{
  "num_hidden_layers": 11,
  "hidden_size": 256,
  "vocab_size": 2048,
  "extras": ["capped logits"],
  "init": "normal",
  "init_std_o": 0.0,
  "lr_head": 0.00728
}
Each number is 128 + 24 x the weight over the matrix's rms, rounded and kept within 0 to 255. Layers, rows and columns count from 0.

# layer 8 MLP gate, 320x256, rms 0.103, rows 274-290, columns 64-127
[[146 150 104 104  95 105 138  82 203 128 131 142 145 104 109 187 130 135 152 120 110 135 124 131 140 209  82 109 140 128 112 134 149  57 114 107 134 131 138 125 158 137 135 146 115 120 154 129 141 102 144 115 113 143 122 121 124 103 184 144 121  79 124 125]
 [147 167  95 138 125 125 141 135 116 119 148 125  95 147 171  85 178 129 128 138 126 108 150 133 115 129 120  99 145 125 106 118 135 128 127  96 138 137 114 129 141 147 100 130 117 146 114 151 144 111 126 113 104 119 134  95 111 122 132  98 130 119 139 139]
 [103 143 102 135 145  97 102 103 114 139 115 127 132 188 119 100 143 125  73 145 132 118 174 145  81 130 130 165 110 125 134 108 111 147 135 136 131 114 134 133 198 165 136 108 113 119 107 134 161 102 143 131 122 184 123 140 140  93 109 119 140  87 103 168]
 [102 109 175 121 131 104 109  94 164 182  98 121 152 136 138 123 158 108 112 167 118 132 108  65 121  79 134 139 132 158 136 164 117 128 137 190 102  97 170 141  92 106 109 171 125 113  75 119 146 101 134 138 172 165 143 119 113 132 142 120  92 148 113 115]
 [117 136 125  70 158 178 138 136 124 138 169 152 155 117 128 129 132 154 137 126 149 121 129 115 109 144  89 187 127 150 121 108 184 121  96 118 117 107 113 171 129 141 128 155 118  99 129 132 140 134  85 126 133 134 130 166 152 127 123 138 159 108 116 126]
 [152 156  97 146 139 112 141 118  89 112 123 110  98 105 177 130 138 129  99 124 110 149 145 122 131 146 144 174 118 170 116 109 115 121 112 167 131 127 111 148 103 172 131 120 125 138 129 129 142 150 153 142 160 156 161  98 157 130 115 171 154 140 100 154]
 [142 150 110  84 148 104  82 155 125 104 135 119 149 153 113 117 138 129 117 129 114 146 154  85  93 131 142 134 108 137 111 149 157 130 145 108 134 124 145 132  87 147  94 141 127 114 105 148 113 159 143 119 156 109 149 120 163 135 105 113 139  83 112 114]
 [163 124 136 168 127 108 124 125 133 118  82 213 130 151 147 123  92 119 132 131 138 118 131 111  90 135 114 109  65 114 128 161 153 110 122 137 119 116 153 130  80 128 125 118 153 121 130 107 155 110 127 123 158 121 133 129 111 126 111  74 131 127 173 117]
 [127 127  72 139 116 149 131 144 119 138 140 153 125 155 125 132 170 146 154  77 140 120 151  90 149  59 101 147 140 106 157 144 108 118 107 144 153 123 127 193 149 107 123 166 137 148 138 124 129 106 103 111 123 144 129  73 132  87  89 145 144 121 148 114]
 [118 166 130 189 152 132 116 109 112 127 131 150 156 109 140 115 163 131 107 122 137 131 147 101 122 101 104 121 105 134 155 110 164 117 164 134  96 113 121 141 131 147 138 116 117 106 158 121 161 138 100 149 140 153  82 130 123 134  97  85 151 181 133  87]
 [151 132 116 165 127 158 143  92 110 102 154 118 136 139 138 105 143 138 131 117 110 137 129 130 135 153 117 138 160 107 161 150 141 134 126 144 160 121 172 172 163 201  94 145 155  92 160 134 107 114 147  80 147 142 156 146 102 136 145 135 155 118 125 109]
 [124 166 120 100 102 113 109 143 184 133 106 118 164 105 141 128 168 135 110 153 128 139 134 143 159 172 125 151 115 116 127 105 131 165 120  73 143 104 145 156 117 148 147 155  92 127  99 156 124 151 146 131 125 168 119 133 150 137 133 115 109 101 141 119]
 [106 125 109 134 140 176 111 114 134 119 127 170  80 139 150 124 133 133 131 133 116 183 158 130 165 122 142 185 121 126 122 149 101 147 113 133 125  97 160 124 178 154 101 151  75 119 149 156 175 140 155 145 195 136 114 139 121 143  84 170 112 175 126 114]
 [149 101 136 148 136  94 129 125 111 183 109 101 146 172 136 145 150 111 149 159 132 138 145 120 100 125 137 144 149 169 122  70 139 131 145  71 175  76 161 130 119 107 119 141  97 106 134 150 155 168 140 129 114 171 130  82 138 146 111 104 209  72 102 133]
 [154 164 126 140 148 126 102 121 143 111 110  84  90 150 160 160 184 124 129 165 130 155 113  98 133 146 133 115 109 154 169 105 135  92 149 138  95 130 111  81 130 164 139 125 102  71 107 113 130 104 152 110  97 137 117  91 126  91 162 137  72 134  94 160]
 [ 93  96  97 140 166  82 146 150 117  90 172 115 136 125 126 147 111 127 141 147 133  90 168 113 151 118 112 126 138 134 144 114  96 112 170 122 101 115  95 154 114 120 119 113 136 107 150 106  76 123 149 141 127 133 167 118 128 133 109 132 127 135 112  78]
 [144 121 139 120 182 119 164 105 138 163 120 158 131 130 147 142  82 123 122 121 117 128 138 118  97 139 123 123  76 101 187 144  61 158 156  81 141  79 138 101 179 118  77 121 121 103 177 160 137 119 147 137 129 110 150 110 119 145 109 125 113 106 120 170]]
# layer 8 MLP up, 320x256, rms 0.111, rows 274-289, columns 64-127
[[133 144 100 128 138 130 163 145 133 138 164 121 134 108 113 138  99 128 147 146 152 112 138 131 114 176 130  67 119 107  89 145 120 120 167  92 138 166 115  94 139 134 130 114 136 130 133  66 122 155 112 100 129 119 109 135 137 137 142 100 108 145 147 140]
 [132  87 117  87 111 159 106 101 169 117 104 140 139 104 122 130 100 109 159 147 120 122 112 183 115 124 145 136 133 149 142 114 122 124 149 139 108 118 112 154 135 113 122 127  99 172 100 113 116 116  87 145 146 184  51  95 133 162 127 157 110 184 116 109]
 [ 81 150 163 138 120 139 157 152 135 147 124 103  97 102 120 132 102  80 129  97 122 119 118 144 138 118  82 114 150 161 163 134 134 123 156 163 109 136 110 123  82 140 100 114 172 123 147  91 127  89 122 101 126 164 146 118  92 138 113 120 124 182 123 119]
 [125 117 116 104 146 136  69 129 103 104  87 137 126 115 152 112 102 132 148 129 180 105 164 128 157 117 114 140 117 114 146 159  97 139 113 138 116 168 112  86 115  96 141 138 163 113 128 131 141 107 148 103  93 107 149  82  86  92  93 127 136 166  73 133]
 [125 124 113 163  88 129 108 113 132 109  89 131 108 150 145 122 113 113 120 166 145 115 172 122 118 143 140 152 124 135 153 131  95 104 163 122 117 106 138 106 155 148  83 128  91 127 119 113  90 150 169  84 120 131 130  76 106 176 173 123 135  82 153 136]
 [111 105 123 147 124 157 145  99  86 126 103 127 136 146 149 108 106 145 141 176 145 104 100 103 156 158 141  98 159 130 143 104  98  98 132 143 111 139 169 138  91 157 152  99  76 137 106 121 153 137 115 131 144 114 146 127 109 141 108 121 107 118 146 101]
 [153 124  98 117 147 160 127  99  76  80 151 132 130 103 106 121 138  94 157  91 148 134 110 111 131 104 124 115 107  96 121 130 121 102  72 140 133 132 149 145 165 148 132 134 127 117 112 119 117 118 120 147 103 113  71 112 136 146 106 141 135 154 151 143]
 [139 122  96 110 117 106 119 148 130 158 168  78 172 120 122 124 154 118 179 134 151 157 135  84 117 134 123 131 136 137 144 142 182 109  94 168 145 144 112 120 147 145 140 110 131 127 118 200 156 141 133 117 159 116 125 116 118 141 155  96 142 102 118 158]
 [ 81 151 135 154 128 117 122 112 124 150 112 116 167 103 114 148 113 111 137 116 111 120 141 121 124 169 138 137  95 111 138 121 124 116 183  58  81 113 122 165 107 143 145 142 128 169  74 172 130  83 101 126 140 103 155  67 165 116 142 128  89 117 144  90]
 [151 169 146 120 104 114  89 145 115 171 147 129 143 142 142 117 129 127 130 119 167 105 150 147 140 156 148 140 116 151 105 135 142 136  97 119 119 188  87 109  89 127 173 167 123 119 120 146 137 159 123 102  83  77  71 125 137 121 111  89 129 130 120  71]
 [ 84 139 152 147 169  87 141  96 118 117 126 159 121 116 120 111 105 140 120 172 131 124 152 124 113 138 108 106  98 121 129 106 112 144 109 160 100 116 119 154 103 133 170  88 114 116 117 147 119 193 108  68  89 157 135 105 114 124 143 121 147 143 140 148]
 [103 137 127 140 133 142 158 115 141  97 132 124 117 104  92 155 113 131 138 123  92 151 117 154  92 145 118  92  96  84 109 117 115  97 148 132 150 187 190 111 154 122 137 116 155 123 142 148 103 153  93 107 134 122 166 127 137  83 138 134 131 131 110 109]
 [106 171 111 160 137 155 130  92 158 105 136 139 106 127 150 147 137 119 135 156 117 155 113 152 108 157 143 103 192 146 152 153 114 113 104 126  88 135 124 133 114 136 114 112 129  85  77 103 124 155 160 161  90 116 126 170 128 101 117  98 138 117 145  76]
 [175 180 144 117 106 123 116 159 119 111  95 144 104 146  81  89 113 121 105 165 132 157 156 106 118 125 128 147 137 125 141 140 124 123 107 108  98 128 165 140  90 126 133 135 148 146 138 140 142 112 163 115 186 177 174 119 139 141 118 182  55 143 109 140]
 [111 125 181 113 115 204 125 150  92 130 130 170 155 114 138 109 144 128  90 123 121 151 164 108 103 137 144 132 103  91 118 126  76 118  77 134 119 115 157 148 126 125 126 139 139 101 140 154 146 164 156 146 118 110 159 147 133 148 163  91 139 145 135  99]
 [128 101 120  87 144 161 171 127 114 146 106 148 139  96  90 125 116 120 177 117 103 128 110 159 142 155 142 142 104 147 139  93 150 175 139 147 107 128 180 136 108 104 160 144 127 136 106 126 169 108 157 181 140 115  99 179 147 140 102 123 157 155 117 183]]
# layer 8 MLP down (transposed), 320x256, rms 0.189, rows 274-289, columns 64-127
[[140 122 113 112 137  95 127 165 169 157 156 158 115 111 137 159 147 124 148 156 181 114 171 173 135 153 115 133 152 146 158 120  83 109 100 109 127 143 119 128 192 161 122  72 135  63 107 150 176 145  91  88 109 122  91 122 141 143  93 159  65 136 116 161]
 [128 116 117 112 118 110 157 101 127 110 159 117 132 124 132 125 147 122 138 100 164 126 169 109  85 128 145 131 136 157 116 120 124 135  96 135 101 119 115 125 113 110 135 147 142 118 119 110 151 132 121 100 124  94 100 164 153 161 102 151 113 136 114 121]
 [140 137 114 148 127 146 101 133 104 129 122 134 110  94 192 132 101 121 148 129 157 160 147 144 142 153  95 137 144 145 151 129 160 116 148 112 125 123 157 101 103  86 126  53 124 133 143 110 143 125 161 147 105 151 126 148 146 152  93  98 138 115 142 151]
 [138 172 116 121 154 145 124 137 135 101 166 143 112 141 103 124 114 118  85 143 150 141 154 104 132 152  92  82 139 137 122 133 129 115 124 120 115 148 117  99 143 161 106 134 113 135 151  70 131 155 125  86  75 129 133 155 117 157 134  97 170 108  94 112]
 [136 111 122 124 114 143 131 104 139 128 101 157 117 153 131 138 104 160 128 124  63 112 156  99  81 119 119 117 145 116 166 138 138 159 106 162 129 118 151 138 125 133 168  74 161  97  80 166 120 113 152 135 116 120  88 128 128  85 189 111 111 128 152  84]
 [107 108 146 136 117  97 112  80 106 191 127 149 129 123 127 142 101  71 142 119 104 162 125 144 125 135 128 105 125 150 109 115 152 141 115 125 156 104 121 149 162  95  95  77 143 138  93 156 155 144 123 103 133 119 112 170 140  91 108 151 105 132 155 147]
 [143 114 138 120 135 127 123 167 116 124 105 161 130 147 177 135  81 103 101 181 138 191  86 130 131 136 100 137  96 130  98  96 179 111 113  93 127 172 106 114 186 120 127 100 151 132 145 135 162 115 148  96 123 138 127 146 107 161 109 129 138 103 127 115]
 [123  78 173 124 179 121 104 122 121 178 176 142 123 111  78 115 124  94 110 112 180 147 134 109 135 101 119 103 128 120 109 141 118 118 119 109 133 130 120 134 205 134 181 127  86  92 102  98 112 128 122 158 119 103 163 137 151 107 123 153 131 188 123  83]
 [141 124 141 143 104 182 147 150 151 117 144 153 165 127 138 136 119  62  96  83 127  98 102 136 136 158 177 141 117 104 129 122 152  98 145 150 104 136 134 125  99 140 173  70 180 122 108 135  88 155 146 138 127 106 134 154 121 146 141  88  67 118 100 122]
 [110 169 111 148 131 115  99 117 151 169 123 131 134  92 134 102 180 102 126 124 121 138 145 151 149 120 143 133 162 126 120 135 151 142 177 120 138  91 123 119 152 100 117 127  76 155 149 114  96 100 125 108 141 146 136 115 154 130  99 109 151 133 173 131]
 [143 101 129 156 117 137 126  93 138 102 173 123 105 117 125 144 120 120 156 189 118 193  69 141  99 164 165 158  94  71 122 141 159 119 138  96 119 152 139 129 116 154 154 110 127 153 118 128 155 118 104 175 129 120 111 136 102  98 155 120 131 115 122  97]
 [116 124 130  94 142 121 118 124 156 132  90 134 142 118  99 131 131 151 132 123 110 127 119 119 129 108 144 169 184  89 131 124  87  82 115  91 155 136 100 127 133 119  88 119 157 173 138 160 136 128 121 114 156 160 114 168 169 172 151 149 144 184  72 148]
 [144 110 125 156 137 103  94 119 143 113  99 113 100 154  76 130 105 111 136 109 156 170  99 152 148 136 148 156 176 174 181 139  99 108 131 123 107 143 126 115  95 109 104 217 157 178 105 141 116 160 126 157 142 155 131  89 145  94 134 131  99 121 108 144]
 [107 116 104  92 115 109 107 131 114 177 177 162  94  74 153  93 112 106 128 106 129 128 128 107 112 131 156 106 130 121 133 114 104 137 128 173  99 130 152 122  98 124  89  98 136 128  72 179 154 123 124 120 167 104 107  89 124 121 169  86 134 147 144 138]
 [114 142  97 162 104 142 149 146 105 143 112 109  89 129  86 149 144 139 193 136 142 175 145 124 142 154 126 119 104  97 129 170 152 128 162 134 125  71 160 116 117 116 123 172 110 100 127 130 124  83 110 130 132 137 105  98 127  95 190 157 118 149 128 137]
 [ 70 122 133 138  71  96 129 143 140 115 123 145 119 144 114 150 157  98 132  79 109 130 145 108 129  89 152 138 111 160  92 140  94 118 142 122 112 113 114 163 133 146 116 131 156 115 112 130 121 169 105 114 132 118  92 113  93  76  77 116 162 101 153 103]]